Part of a small language model's weights: no biases in attention or MLP, 6888 steps.
Each number is 500 + 25 x the weight over its row's rms, rounded and kept within 0 to 999. Layers, rows and columns count from 0. Numbers have three digits each. The size before them is the row's rms in percent of the matrix's.

# layer 5 MLP down (transposed), 512x128, rms 0.059, rows 355-409, columns 0-127
096:498483485471520498514495527504521495510534450508548501469533456445508500482523504503528505533557533492485519515477513527530505536534464482515476496490492526498517494518540477509527522509453514462480479542534476508471492488528470492515541506487536491479539477475489495507534485463484491522463483503477509533456475488501538505540502504488479482487415474490459483505466501502500524501500
088:487467455510523511519470506525506475489541495507482488503533438506452503535535492474518481506469543538488480538502481471522488488476464482506528529494519528505524472488508530524500552526510500497493462458469494477544492489522528485450521496488537493495539509524503524470467491507533553508470454487529483466451513469477522486509523520497482485490486502558515490518487512474501478522483
101:535521484507484480536491537518477473506463499493509482515481448541481502499501507512508538527487464484516500512496504477461537480485490518465525518488495490464553506492452529494496487532521461471493475507534467548471510496506485491489490491464468466551498488473496499450503497472471487511482527459520494541486521513516525504542477544496500509482449473458498510519495454526463520464544
093:537528461513459497514551519481509519481537518525495515510470512510547503483500528515482533518498505481492502530468539509494534507472470452485470552539466438481493501501528490515491469505510472455505462496513466520511534487488500544535513548534509497483461519528484529520485512516495480487482494521490506495510489467490450477493509449459517517465511492483474540477527474487500532481475
097:444479526522511437517515501500464499515516492457503527504539506480508520516470508519489494499519467499512495495500479506472526525518496529527465535530457480478463476498525497522508539542494520494512493474481481539454478518477487499481513531503479473515496482486460450456478472533538505446514482499475502524491518535488541518530514489451509474538498481515469539529505517458462476492521
096:510530521489492530518511561475496530512474483499542548459489490497463504510478502500481478497474474535528545480552469490517525489532528500509466507456521510497479499488493527462516496534465484525464519548505492521451504460507488492501483478470474454470474495534473495498489508485521532474479512471495523520505461508494524497486488454453477532488482483548462497507541455472509484497498
096:461494521509494494463530538502484509536470522502542470482503526506523475495492517502483522471496484477491471477546541489502457488515506460510509487460550549489534526496474522484529521501512495531514443521513542501533471489549525531521482512526477481514516505522521499531493510487477496503527493521450493460463461505500531519534535476471529527519510521534461489469506516479530462512534
094:485517503551527553482510525538500491516495487460453491479484540510482505485509525511513499549517499532532493500528527468442450475505477469495520510516482564503464519471503483498516502533502491514530541506486508491502513440475483487472523463482478461497493492507480498497503496480448526469492539515479528530469476511460507487465501513534517485528489492508528467499483491475480528494563
101:454527512503468486544495521473551505529542496546480507475486484520494472475482487488514479501450530524520491526511484471495489481468486507473469503513528528538576497504506514504519451486512498481508476518510492468476512484439512436482531510460492494479495512503534512500526523494452479507526511505543463476518526499497498515496502499545483483506524473456476489508527481475544471485526
100:488481557504462472501497543485503520516484539486473474471465503538505487477533464506577456515493512493490514492519508474497483480491527488471475473497528480488509485504470479479480489484500476439497532508522537500512482448476519525486521499525529476469483491485486478507473481470511454541513524506494523481515496571498504490465506436493500491507511513500482533528542508543493499505462
107:467533545507467489518532469483495532477510465523541504515541503466474493496526463515468496504488496467490480516499476498491483552471513539493455475528488456487523497474485495499444518515524537478512539519501522518477440491531533534468479422486485552464494481512532509495506463494498512502501517480493501543512505494532513482520504488510498525494534511481533490483478524511526468530517
100:543503481495500492469557466549547434497510499521515493502478474503528485488510529503495484478536466515519530476530480513502538498513498490524515505490491551486503473515524509484543507570501494499506520467521449546519534499491522532511499520513502487537540470487501487510512547499501477488504474491530516471474450511525501485481488500507517546458497562504524498480498505480496519452527
104:469514539468480453484543444484495508523516496505517452490478490464521507501495530475541527472511438498520520508536469482507544511524502547485490502493543512505530495486536522524535505523492476482517511480523496524504506474480451484504524550494498446499500492515555466479547494524474486471504476468490488511533512508497484498518459505499510430497484500491485541507483465509521520500511
107:479498470488510510502568525473507505500526529497516450476528524471507521521522520519480453524489504487497468512503505505474494542531531515479544435523508518519445479506503546476505457459488514472506476509484480502520531502482516520466468464463449451512551469467485477516473483516499523483437518536526506509488522500493475479526528491484487500489515514505482484479499504515504505524470
078:507492509473488508505492490510544522466570551465511475531524475502504487507509471502548512483492500550463523481464524466505556483547528469487507503452483503547470468480524510524566498523521486505492475506497498517459518511502492526528523510484493492487500487478515479513552539460506470461502447506508511509479493460529517505502496518496509530450486504504513532476497519486497460511496
108:477479505486477520510497471500508534555536500515517460553550489499463462491509469495565530458498520498523478537483473517513486465478483473509494486473473499533521507514484498499527476492528508501481450500481474479481498499484478544520464515498518546489504522459505489526514502477480532484547466449493524488513493502492486522508477517525471490519485522509558532461452525521500469503467
094:473500460497519484508479482511472508490507490535489531438461439514538469530507504496511499561485491532500510484507536483513509517470519545454475535496491534469544477509512491476518494463492457470533544500479503521486490512497535519522539503475459542487488471522518501480549490481474516514530485491480530505480530483503452489514462494484496508504481497515477552526513459501525503468498
095:522489513501534497490536505506479469495490493492458472514476479504490538487544509455518467519541514521491523490532529494468523500542523488454480507494532520507522471496469458457477501527557497486480467440498492504468505539470527506509482531471476493486458550455517467481530476508482502537465522510462489501477509533506488460489503490523488504474475577515499505486486490517487510490503
102:463505510518488520490526437509488475502486512481482463499519455474518501502530480523457489511477471501503461507468507497490526487546451489527485534495522548496506540495539501526495495493520478484477466490516482463540451462538474504505455466516498507518503498461501488498478556524516472434467498552518475532493524483514466502518527529484491504522513513484554532492510487484506514507495
097:481503496509523499503520469484528513487519511497546555466505493506457512450492512508533486454469484490509547489508474511532451550501481497533512491519502522517514507459515519514532532537494466517531486504519507498503527521499494492555528525479513481490449508482523486459493504515506492479464506471555502473503543532416477493497502505496482496474522520529462446513487498530496526508513
093:513478499516489487464502507506508508477515500545488552484532505462486529455525487487498554508524541515496490511530511461512523518508495500474488555514472499502492523486493464512502501537510497512490510521478464535506502520526487520498485470495485489493447487497569481497493513477519519472496516458429495482521481452487488506472483457494510527483506474491513525471565444530539500547481
100:476460547515503538486500525495488506534513492513501497500494518456504525489475467491509528531487479446522525500508457501510501497510503525508552493493539455505462481525505475510485542487520483492514482527505500533499531479490490533491536471482544481495479513507510501502499522485487468464486500459517516452566552511456482487485515569498477509521466499512537510518447451511530509474482
093:503464480476528566483535511510459484483527520548487523483492490524460538526496501534508498469508490519517520534536482542491499492506511501500500469474468444512467533523511485472477519461480464474524490487526510454483427498531532536484484493483486525482502539486511548477508472499488501506521478503492481476493488517506522477501517498472541489513490471480527526509505450480495465447478
096:507517487475505454492507529479511446453530543535489551504468527491542505533485518458476507491502500459490524506530505491542509486489473518525477520501492482478500514548453528456509471509516498486539455482570533507530538502500534489500507483490504511520526470468533462522483510516507508466472521524491526485468509492528457492503514508494495491444494497520489472524481517548509521509498
106:529529519494507540505516528493459504463462554529525526448488545482521481480500517521502517506466516482551509521547516504498459547524494533522485486492516497479493540504493468491507482478459491508531464484481523466531445501518550525521454517485497488450483499487495452505490505509512471503494519523486516506482470496507472473534512449502502523493513486509505528529492526520522551532508
104:496499503505494537540519507496465500512447505500499493526466517520473524466493492511522536492474463492512516470523533531555518470510506461499481526543481478536490513526479512474478550510476523497487498477520458461485459517492470502491462515482488542526473528534484477523511481483508492531467529488493530525521463529474505479507462550470504453540495486518512492436493477523464490494485
104:522529472540529467554526500469527492532485516525508519494504507515488476481513502531487508499489541491519466496476459461477530526465483486503514517512501516502538546555512458473511516501475499529483513529487450515487560487496532497525529487512507526523511527530510501536500546448493513511507486508495512540532470546467474489557486485497515472527494480455472478490506468497500511539477
100:482506521455489476552481546534492467498517504505496491499523510494486463542513528462528487494533527493502480446476505507458541528536509554437490504509512512487505505523491473488452531519485511489499500489502489473470515498485497479535505488472514513535542510551524495504506475479479439452474519529498495476513459527517480467493497518511544443514525523533477501492483489492524514492521
096:507506459479559500512516512463501530489512516513512491484522498500490523538558532542507464534490511465579530498510502487481530485512534525546484509494517509478500502466480502504514545485495489530509482514493490524500513486485519492517497485541499465491509496517505515518467490446449570491505494472486509517554480501499509494555501449527500470517500540527491475494524503537509510520456
097:560533492514524483456474502532503492486528521496482473491494496429506489486530489478520501486498499472458508522523481493458509540475491504487523488500520452518503485491470508464435494506516487557512516495481519557488501521487496501472475481447485505518433502502458485435481496491509526519480459487504538464513474456474472519507523512499515519462502510496471466521502497500500516501489
099:502504505502522484523509480562482504506534509528501502505497525498482503518507510479505495475488489486479474478496459493479492500471538536484505492554499508532484495519469488535499472462474465504464467527471537522491494501515528542525501454454503437498516449528504461516540467497490513501531519492503475526490475451534532496518522486456514516523478490539448521495552530507463530475478
097:507487476525524472491467528467507495496477516481539469455498474477467481494521456513508486570508472519486509479507518475488470462500469506449485466483480486525475496484520485491486505445445499510537513502524532495493512527509506486469516479505503499521510501516501493466478504493495519538465483520463523508466515518532512517484494493514531562473489507473532449499549459515561505462519
085:491480533491520483480521511479493513534455537433500556468513529469466529462509493505501481530498488498493465492535477508506468445480515526527476520521465521503521468504466482483503520501492510507511538523505515453479508516502491523498538488490478529503523475476496505472540494466439485491481509473503523512501520524502502512462465494526563487450481492513489514524518493453511540542525
104:528491555504533519511488501500476471501478456445505502478456488508500493487501479514512480493499479434538482499477535549488478518533490496483436509501482529519487489480473484487483481493482486507494550488500520508489502537498539476495499495513502470508470536515474475494477537471460536553502503482470553472497510516496536506502516434518474500525526521487500457504517473459544512492511
113:474520499495550498557533507497493469499482518507481499514515433485511453545494495519513502511466536508538515531534532497479495535528529541466483481452517530511519511517510494498518473498487512480457529446480530508476544492518516470531527463523497510507510532479491501460518492481489569519503489484498489467519498491474521491474498511530462532476487468504505510534539526490531507522533
113:499518505493523470491481494522496503486466467483567500473480554544520489497469534486478522492478500538529469526544551486522494536502519485531512511548512492546482437497481505528469534512494484458491497453508514453500549484499497481487493488525536505473511488552481532485494480526489499505470504496512518505494520520520518509458472532531460491464474458498503490452507502494493521514508
106:485471466490478548465484454525456449495502475503507516519502514500517519490490529499496493520483486458545442520512502480489490501466535444466502496534535463476485497511488479494515487497500498525484444537493493532482530452469493514497480454487488522539510426522507518477485482522530446504509500487474455497521484515530493497509512521487518545451484499491512508508478509499519528478492
095:472529446525511461496507491496515522504496480495496526512560527477497512467506506484522535521523513486505478507469488487505501479522483524470481519513528465477434493432538527514526493498440470498524506532531545501520512509498511472497517537484520471544486497490525456517503444501535455496495502518518502516522493475488488461548472501509515514532518493489485523560541498522479500493501
097:482504532483472507489481509489445520458448499461469523495498503493505508499481502506500506501509471477480518488539487509527470495525491481472538484524501528481492508524500503507544488561530450522529447565513522455508481546485544483498497521539505497487442480489533522520507478514472475481487528492522522497459520525486502494472530531486465502492527484533483487433506488481488487504479
114:481492463498538479503510443513526491470487501491475501522538496472493500496521513535506494517530509551502544471547486499524530504470441514482537479466499528503517513483469484496496457508499470450493508491496566503482461503536484448517499476496503474482482498492527520456475515485512497534523515497489561524519536495476524492458490533487527501511516470545467473494517484484504533527468
093:524484493533555515482509468515481475506524478467504517488502514533497535492550528523507447475503494529534511481516523526441456521502503526492493496502537527518517486498544503483484483531520484471462492482494506486457496535460467445485524493522482504530506508474548505449510495493479509514497497488517516497511487488501524507506518487546542494459526513553525467513530530516502480568509
111:495562509504480494494502447497520491452475467526500528484506520504505541489537491456507483494499469481473500443522488523477524503537519532497520511538515490518540489493501482506500486511518479548506480481488533499453517508513506457490506518488455516503521549477491516495538517455465504532479501503496490455496516547487463483454524467479514456486504544489518475506465535501518514479553
094:517503490533484531495522490501593519507484499480499450487513466489487492507522506506462479517522536515512457523493457500481485484521468521523512516492474497488484488497502519517462489502513464521536473488526539517456479461473505509504523530442520511465481492506516474496506466521498538517518454544486522550476523501504476472499496478510488479549471452482503515521491480503454543498535
100:482529473444542486494511484519514484549527468484518503521532542491498503502483518481471472500477506529505529533509524519515502512492509456519534504481509498446497523498512529492548489498544463532509532528536544544511484458494528511525517490488538482497495512501471513546550525542470520498489500472542490502472515524492517556459488535506503470494490521503508502526499476461464533521510
104:513531518495541540473501477476474494495487505487446457493481482523462490534544479521532446516520542518542511509521507458477455498500513517506555509529529516502520475514484486536491529510522477478489491481488487489505503498506522539486563484539519525482515515505478493485497501438484501503511496545513505504545496454514487461524509493481455482469499503508466532468482490490489548472469
092:529509471529493516491466485427492497473529528524465475494480505467487499501534508525460479474521501521516494491509493495482467476500490532487477522508500468539465501468496531475492474562505521524514511482520478520456473465474506499531501494497509544559487505455484526528485489510485517484517478524524517463510504480477525505453530527475448469467496516551480508527519507468455485507530
096:504470517492477495545528475503492511515523523470542537523477506486519481523474482464469530549520546473501504531521461460499506545486528535474521517499502510534521494502516541494551490507514464499478488486487483509505525498513475480470474548523484475508491439510482547480477491501458512471469500495519514500518514502517542459509463491478527440519487505494527479464537496476477547481504
095:507460479525461526492498525503439504538453484540526520517475523486494499513523469477508492505505546485517498480473486483483476432484447462484495509491467542514554501497447485493491505472522511492472487501476519483471466471497510467491457540485496470494527492478501472476529466533502535521550502514465466525446506481509497484525469523519476520500484503525491514505514529487507472483499
087:506484491444485462479548503507511529482516496478502537487464503486515461521489469459503489490517436481493549479504500508517493492468506498512516525483508462479479518527509537483485458525514510490528475501516565518524496474476518479469521529478449490482512444516547510506511475537490495477476504519511480512506499525519499508442496455492503551447532500512472522484523522545503491494524
110:528479533490501521512531512465502481475494474486538516474490504501478436467510536530486541466517512506496529506502485474508528502488493518503506533497508522480456488545551505484554528495549520473481547501509503469500515533488462494525526534488511551503498495516497484519501474526513524491575488525559476492503483500539527521508489519496508471484491495546481512462526471464507477486466
103:527527517478516464472457488526479485491542506525497532509508506486504532538510494450477451504449493487464482545557484533489536477495508481494474523489523491486498501522526477529524503527506496498475516496504520470477570475533510473488464499479515497495498468476506481508499448547509461494471488486498483503463520464516483485482494475511517485532489541513522456500480452503490492555540
109:498511527482528465458534528503484518502488466490544455484532561549481503500551518520481465464463478473525481496504485530514504534503528474481535496499492526500530468495530437518483532527504480487544481488470522493462501457500520516509508502492502522509515533518461496541474536515491529495511518531484502472465543477500475479498508475478475506494530500479500488457481519516534513548498
100:521500587493480518482495490464538494566512499510500468494479480516459484520495500484463462509476538530531516514506495523487497506523487578510462536514487468474453541477493477496481467470473487510492528501501510450535489466509497438531523566441492501507508468538488473473513485481501503513515508521541498478498489506507514479493478501472501510492507488487505484505508488505490501498495
088:488485491491507507497513502498497464495451487522503499470534506492528468499533498515508446461448496458481509538459479514509540528532492481523501508489529482474497512512529529510495544499514518491546490495520508477473503522455488479514570497512478495487534446529457489520528490526459556511459513456514502522480489541523525518510549494514493474488539530519542475486495504506505531484514
101:542484524524449520457567482466517522457505502509518527492493486486528503464523525501503500482480492485489470493515500508489542469503549478500502509504541517468516541501518523501523499518489484501486532493514483508486500531547510489512477504510534554502472522487434481543477531526453532524529532462520487495518527559514491478497476498529497505490535500449531493470519510537482511498495
# layer 5 MLP up, 512x128, rms 0.0589, rows 356-409, columns 0-127
094:472493495481500544501529487449506518530468486466490525480489554462527501471459451474529497507486460490485548475515528523440532486545494493536490461484507503512486522561505501508507464431483482498512526520522486496457500476488534517489500497542520516482512536483530508503506489479471488486520492473454508508524558529480493525472518505505481476488520495471506505501510518522514515478522
089:512474516476497512487491468458556535496547517493505528495503549473506512481508460491501481471477550522495502481495450498527475522534510484531472515512510533545470537511520500474495517452473536530502506487488549471508496480476514472531503493524519534471520489547518478537519509537494489473525467538490511451485497495475509482472521478501515511483548514504475482492505514477529449530459
090:458481506488511519503490516514493464504502510491517491498505522509457476568525491491516496496540539520495522509509466516494494499572515516520500462487504559458477503522450560510518504495503498540475518529519514487501509549487501510481471472471462520514531445499462463541548498477507511525554487530481465507509472537518507513501478531493493478511486496485553499524507531517489511505506
085:551497495506494562486457508486514492497466478551511470469483481497504521499501510484523512499494519515519482510494500514515490451502534487466531462472535502541550521483473506486488472493488507484472516470504508478516563467511514473500478480535499565458477482517543538537509500486449491535458524516495508525520482487522468499471500495543496513470493477466517485456486490539513539498499
105:534501499472497479465484505500486487517494447473509469472506545495447516472496509503472517510471483499484527479485509509488503471558521486553512508520485485475469509553526525509525510471550487524468471480499491510507478471474470480492477480491515465493503460488505529567514515521494465508506483519504525489527503471516474489540477525531472479505525500442466549503480546464497480455507
078:532483472493484493537487483497532502487522492505467511499532472433492511510479509511497501475521505521496515520463450507505511481477466536482498496547458461519465478534528501537465485510488493461457537440477481481489538502448454495487519505467527532489491491469469495485478507459523512512488483501533513527537498494517490509468460552515483474513492504472550499527477502509470537496485
087:514490481446500448556503460459516465474498510510553523521542476472508481498516488509471528456513519466494531497463457513513508530491492541534477496500523488517539462503497510479496474496478501485468476519519467489511504538519514537538477528503507518486505483526527515495504501528534483513497454483485460462533513493527505497548503479489485539505513502504479542473521532532549487521467
115:518466516516489510522520579482482499569581535474537507503512562490501462476469465453502525484473511484450518519513526559459508509493507509487495488492517528515488512532510479513481473491456475494518475453492541484486491471499494484526463496529516466499529511497499487510515509527492513494497518503483510464495493504521510478502513470531524478523551487511516494471483486518497507499470
098:544494485513546534527497457507516466536516505477473514525475504486490530546513510513466513506478468454515507521492501529481525510546491482502512486531506537476471501510506487477508463520494530527504498502493503530493522513547486448541467508562478512519500497468491519544528518498512559481505495521542470448529515442500502517484471498495506477510482509491504483523486520517531465452539
123:513473422511506504505481475493504514523524506516547489489511515462513506482516534502506502499511497473487499530503500501508475497500458494510503502501469524467535488505503509513538527518471465496470543500503524516487524509501466456514488529571530539474485554500494509535513554488484474507526465519476494508490468461494500496530467515480444490454523494475496492513504514469514469413498
087:448503522509512539526450533479455546506502468495495488498515531501469483496488473475494517524452521466463493530500502515506470500501517513475494489499502486481511517496464502525451515459485492495489454548457524445474488470514492496458510500513495530437492513508538488477494469497493489533506500480431508522521527494474464499518512491473466463560522472487500495516496501524476476521492
125:492465468506497451515483487476513487524572468529540518526499499515497484490494551494481507479542474486473516490495498532530523521534519527492540444518524507511438488513513497478491506500498508500510499466479505482489526530520431517491478495478530478503539532472521485522501520510470491501484497525475499496527522495502499493542527495524500505523458518484534477533450488474530524450446
088:497494527522483489492444494512482515480486473516490511534488472537467494468477499501495540460526480514495539490487533498483507467480484503492485543472500476492565513509486470520517530512505462504503505484521514483454489470512501478565525548535565562475466553481543499494498490464485497521534481452497501517532458498498489510486481535498506495496497474469526489518497494472470502485516
099:519511468478543477506529463474486491579499473490534508452478483510466464536505504513487543458483493490486526527514529504497533491478508481446509511519523542506448511488530446496465552488472475516497516459459460494528495491534497476507459494479497503489516514471489519512512526527511494489519486502485515465533523499499470481523471531494514521548545519489499521538489505480486500498508
121:486466511503482488476474481543519510524502549509504446538490494465505467529472504507529515507520501512501511479488480522497488467522489488495548470492493533464536513552545528484516509502534504498473473515471551498511481439511511484520461528519483538486518513487494481517508499476481514518547476525457493470479488477498477537519469514524479501445436499464548502504481532499521506475490
097:548505493484472476480522499474538483466527521462502512492501522454480530488482493477468532482490480496490492496479496528491492483566462472530478470504525536490489555533495502476498492553518508521464475510517492490494538532539451500511450505502501475512517507449525509515458501486483500470505453499517495466493481481530498546475520507472497465459538485484479498485532528469481481471535
086:493479506480502510527441496493508496524530502529523515485517493482495437535464484550482510505462497524496484517465456504559489469496482521519523493541472481499490534477541499549534473462458511494517531548504504476505465462512487467475505476514519507503551464542489531513483514471515498462515500514526526497499499478479500519497495517455535493514542444474499512478488488515508465498513
100:540494472492451503526530554481470543546538493481522482481506541481494490536479521505515528484490514468513508519525470525515472542483535501513566495530471474491442529509481507518486512471518534500480491529520517493518531518543495469520509511512510484488511513476507510470534468528448494521528467542488515479519488523490518510521484461505468514454493503488516502497498548513449496476516
099:499516482488533524486481505486474483487494516494474475518445498491530485515493531457500550480505509486501484518509539520462565495515504538516521484468510457510479506522468496499474487498524525497525518442491529447476487500494517525473501476456536500531519567506513507512501471514486470493518467485498567541482487500512438507481510476484479503459517531472532533530505483517524492521512
115:560491482518503476489447491468491457523494510486521470469522489485479490482499544459533504465524493458543535537514492525490547528524495545527526505491508545478525505539531493495508498512488542524459562490461538460494528476522499507475510507519509482471518493493488545510502502504521510546498492505507556466506492457481528490512477509522466511463494526489520498538515503493484511504517
105:519514452485505489524475501470498505497510478504499502481494466479481492511497497491482518476532485517475483506508518481485538528493466502471468495492504567478503482492500521456479460534493460536469493425490505481481502493465512507523493522528473488480490486505448486529488495459542532478496509528508527512478482477550505521561472479482435518479536530452520475499521532519455483507502
116:546513482495496486499478504499512501489502478516555483502495485495535429479495525463488479467521527476523482506526528512501522518553513497506501536510557525489510497504467498501494514528518511505514529463503474492458516505514442458542515508500530500529473490484482440526492519491476498467529515433490534507524462495501506528510473471495448487516508516485467483565485534505476477504485
112:546473496557512504479491528489516465500531524510482485523489516504478468553435487467505529494539484518492523535509485518537501497504464502470522437503506499502462517554490480509511489465495502448508504461527483491492547526516521508504499500479484464511528483444480477497484523487545523495534491483507534475504504492543466507486505498496510523465487511481511502512480557523528545469477
114:517509516491520522506497527476492506501498515445508516473461547474503493496508511492491489480513521463458518545506510567494524513552507503502492489533467512456476512509484522489476456482505552482486534482503492497494503514536514494499498518518574506524541490499498496532510515494495504486528513504485525440488449491522500498530505515500479433506504478451499527511528493498563480453467
109:502508506512532462472476493532466494497507506461514471509495525487503453506509515490491465506478527479481498515454483490456493482497501544493501494477494519494491496543562517410491473473523502506515485507475535513506523455475523492558493496546497477478554482496522499491505512521502534474514470493495472461497509430481521524493506508463469497463503509467473511543480526493509464476497
108:494472531474471502517467474533501492469524508474499490522497516449524510521478525494477504492542502514448531475497481527505494484529522476514495483521544512481465484509496511471477472497535577507537455480517503484496504492516479466503464510510496490496507484498505470488468501542511487448542490458507501467479509446528518548498507519508496519484491603516506498502471527502516496490513
126:513474508516519500502482503509524444470481486506533486512513482460518477512506492445493554489513514484479549475491510550493541489529446508522498458482504541480513504510528520475514469494493506499462471498460484490452527452490534498554477488531503500503566490483523527482488569523482503489491504437503485490493498489482520483532473495491505472518498507483477494530485530508529507472476
093:457492516521462508461465533552472471516502472514512472472435522497501470489482496459494548470494500543443500481505511501496484510513487483467514502486515481505494505504523486489516487471486540450507490522487476454510485501487506505483500532461473507493524517481502510468552479537532453537484512513526469507502508504497500546459479519453472505487535472482509521493435505473493482470488
086:452455523490484478518509531468473537518515465497525522509517540566491498512478524547494501506518487523529513479475528510522505465516498515503479498513506532485525484528500512536522511470502512468508467491491443462476509499496475493539520535546508483468540519484551509546518494507476475482512530519472497484448544542512517499486454504512517497524558506511531517466504492492505468488511
097:529477509489504526462487481458514461471483474480500513517540491474534518465498500521530473515514537530511475509504529504475477459517478440547478486455515486471537519486525491463508526516509528514513539510511504498501536486494486520491490530553501537474474530491511525511470559493550500504487479460502500459499503502486454480482473522511467483476541521454531505519462486506522496508530
088:507484498508478491527530500511486518482529483541439508520511517533549504536495560493534494446529503499507520556497489530535545515520521495537525545537529500476534469520481492544505518533529496532493488493510489519490489513503480525516489522534503527494499521499494526509508496503496479478528530497543498478511485465471494510490488512517492453535525488516481522530451511489434488514441
100:544482489494493495507551463492505466488498541463509510513469511482525481527479492519488536479485531456490505468510520507508528486522474507530559433480488506484525531465467489492514505456477555500525525525504488517511537465527489536497489505505495506510524512507485466550528494523475484490526531478517561500485513525481485471546492453533516443517477506522533511508483499474494492492512
086:473508443479457462490514501501499534503543529529487508478535511478499511524497508464478513482521504537482530474519489487530534463508496540538557487474537493474547502510532519533530499506493509513539441507508502510539519469493472494510492520530472531479543486503486548496525465533528485465495498519514461511473455485486474493481485545456512473498493486481502517478496517543486471496514
090:528487473526465478473458467526513508490530472449497514489475537497490542475498514489471482502530477465466505473475461527505488477515438445525519504540491490491463502488481523509480520501523494505499461551513475514489478507497441508461475515476500477508490504507466487524477527490487456485501525510478521522490489499533468506506484466454534478515529504477497484433463489501462499479473
092:491496503517504500512517516526475523501544507539441471531512461464479490486525485483485453506519527442474521507476479481469534486506468511450498459425502511488503540482488502464537511474511471498512510516459484550523462515492512529478499504500462510516503479468529511499510516503509514475518500516490478490552466492467474503530547493472511501496525550507500515558466502503515489478495
090:474508529544503471556529518476542546544488520517519500504534487489493493476512467503519518489514530527453525479483503499495516529524491539533488517476479539545495471512485537518482485468501513494542507444517480467505457532536499477520530509519505473468496536492520481497523524484450562494494482504518550488475529499508509521492484488503477450539484523485495499507515503510514445499488
078:512471512485483509497474511496505485490529510503501488505470458541487474517495524537484487461478493517495555493520498508455510526476502468498529480492467526536565509556435494499478513484566514529487496484464468497487500507508506540494478465495497539461527503501486531485495542498471538518504507503441488496486484546514514538466532520481498508462474475495512470455479481476531499496499
085:522517476517489479541506486529554461558549507509535468483495484528500496477472504483528484484503541537554488486466513498494527459468500530539486518507525505511508491489506474493447498455485507496480540440466504536494526440471472492513513480471500526484544503498477504466525511474496514482501508529504464495522484473504489507509482488496532496512491521496532519566460498532501517496511
106:511514494502484510470520554472487501542514517507517513457500517500532479501484449472542517459500471477495492536490495546488518490493521463515497507525462493528481488548530467460496492492489504489487507470483473484482508515474537530475493556553502552524495487478483528542521478446462488478476491506532472482493498501493464515522511453474496485486480491458510503473472528493463466483542
096:496467494455462527529498557512531513509533527503489469520461515471480440499462479488482551514512498463482521527503469494538543486522501514507526492517512473498488477498483516483529552498484501489550461528485499514541471513547510516469471513513453507496490542489497519542516508475522510495496471523538464507466478487531485537483506499475470514513515477464500534480489468515517490467475
091:490442482498502481503477545517462529553539554465504454508480473481458460487447507537515514513518516514500494557487497506534499486464472461512487503496470502504462503512520516508488518467494519476489543528508468471560473467451489511510503475513528476490513475524541501520511493518537492482486526515530493523526506461505536510513506534491491520490534469503501522483524477519480489499467
089:493482484458504488491517547490446480494547497475535505523476513498502487496492524465533532499501491499513567464516554504535520506506520477444492477506519523507486549484492472492519514488479528479478544534495451516479546543492501507481470474505497481526528509495477536507479536493507496457487532487486484490508469492494546484510536520482533515479530523465516480465502479500535483507445
106:504497503526487524508481499440482498483507523520511501487453470490506510465463511505522512468511496446473449474506510518469497518498525530529464503480500503509495468490488519494505478444475491476473550467508474511498509525497534463512472509516508510520522527465477497478454507456533468506545525473512500474516448488489503466527488454476473526468521497448473526492506552493469489453514
097:504479484548453495504466506530514500460486506527554520519451491482533491471470512436501561498526503483465534467465489534467516489512463501515472505471473518503469507491540488508503496524449464495494465520522506511494488484472488505511479527515479494510509500494547529494484519533509492502495522494472457513460503542525463511496458513460519512505527502467549484521496493513527473474536
097:476468511480526485514500551535506526547490484522527491524532493487505515514448455491516520502494491485469516544505485522531501533475487485511515514462492523464545480528494472536485543468529504460512494509488550460521539524497468507485490547525518471480499536537522496475489494490533525482488554457445493512506518480506484484505460452497489452481515508509529487507507489517534513504484
085:491511491496527516484494504462493513496496504523470472471539488492461521473507519519536495469539505513517513474516504492503530464521477513519492502478499510481467526508454521478456504524496560463487515537469480455528503528546521499532508481444545466498516553501555459542520490505530471504557497525475494484496470471498477534510540503494512563481505503505520491512486505521496493513472
115:560470487496495497531500483482475510513514527486526460490508533479508510483503516482539476534481474486503506490482508507478516455518521486533504482500535497497475505523555476502490520482516506515436477486445521504463517451481452513494463495558529510495517523481472520524517487488521507498528474515473465490453479435493491535539472481492526480467498490479507491531453533521515494467526
095:464509474533526538505513490494475466520548515519514486501509523513485508505509494477510504488489489486499497542505488525541489482544472518484478435503532545498460491516475518468507463499441523489483525487515482484475475536520505514503477466530554487517503502474502454526519513496558492484509514522524470508542497478438482481562541511516507516538454476496519482499473476488519521504498
130:532520503494496531502462489500506477490475492562496476511490511486482494486510486445523505523469493519511494504472495562502498519470508510533534479483514533520497519551541519477496479495518548519500511463477537487470555478491517510478477514531521511493515507453507509537514539490522478445516515521491478502514517474506509516530506459503444474537477497446481544523466552498502512495532
090:491515494515522514524489498509534456489492491468500498479503486498509457454467475538512549499558497543483529449478477467491504489509463559526561463512510495543473503452518522483504515485509525477532500492489502480495489511472486448531475556502508507513512481530482473493476512501495540548543510496495541515517517512470495492513507549539507509473482498514509518476497527509497510482456
090:484468481505448530553469499518484530522526545482478514529473440450509490497453482491482527523552525527457516502494506491517505462487434547511468511518523492480473520490502558496512478484500506503441524501506482506519509515496498465497494497512492484478466467497543495478519481453520473481488497493515488510495475531493500521496488520509521501497489496534525516534514505482482473433524
098:491494477476509481486493520556460509489488523498508497481485469484467490493474529495515514490557479486481534472500523500478517446511477441500562478481481520503482502485493493509543521534517514450517512504454457501483499488458481479489463489478532492509525546506517469498480565516500493484516506450527550502510527487527480496510525503535488500503523532514479545496489533505551517511464
085:561508502495477527504512496459510504509535491489525484502477528506463514477465493483499528546564505532499495457533518485518513470488492506493503478520490520495492523531506495494519451479481460493485519505508480524560531504504516516463452519473487498533466536466528491519493528479522457489509506555510505529494564480512464476519481478481530533463440488497494543495484487517494496490479
106:476477460504511516529455555494473486470498517466482450517475512464512500543515520494499516508497475506478501501483524517527499489527510499521484481538490499497467472488500501488535490463520507528495470496521536451501519447508483442509480470529509478470517462514530537479516511488543493500482477479522484444506467449484508512533503485502471480449490535495465516478481562521517472515516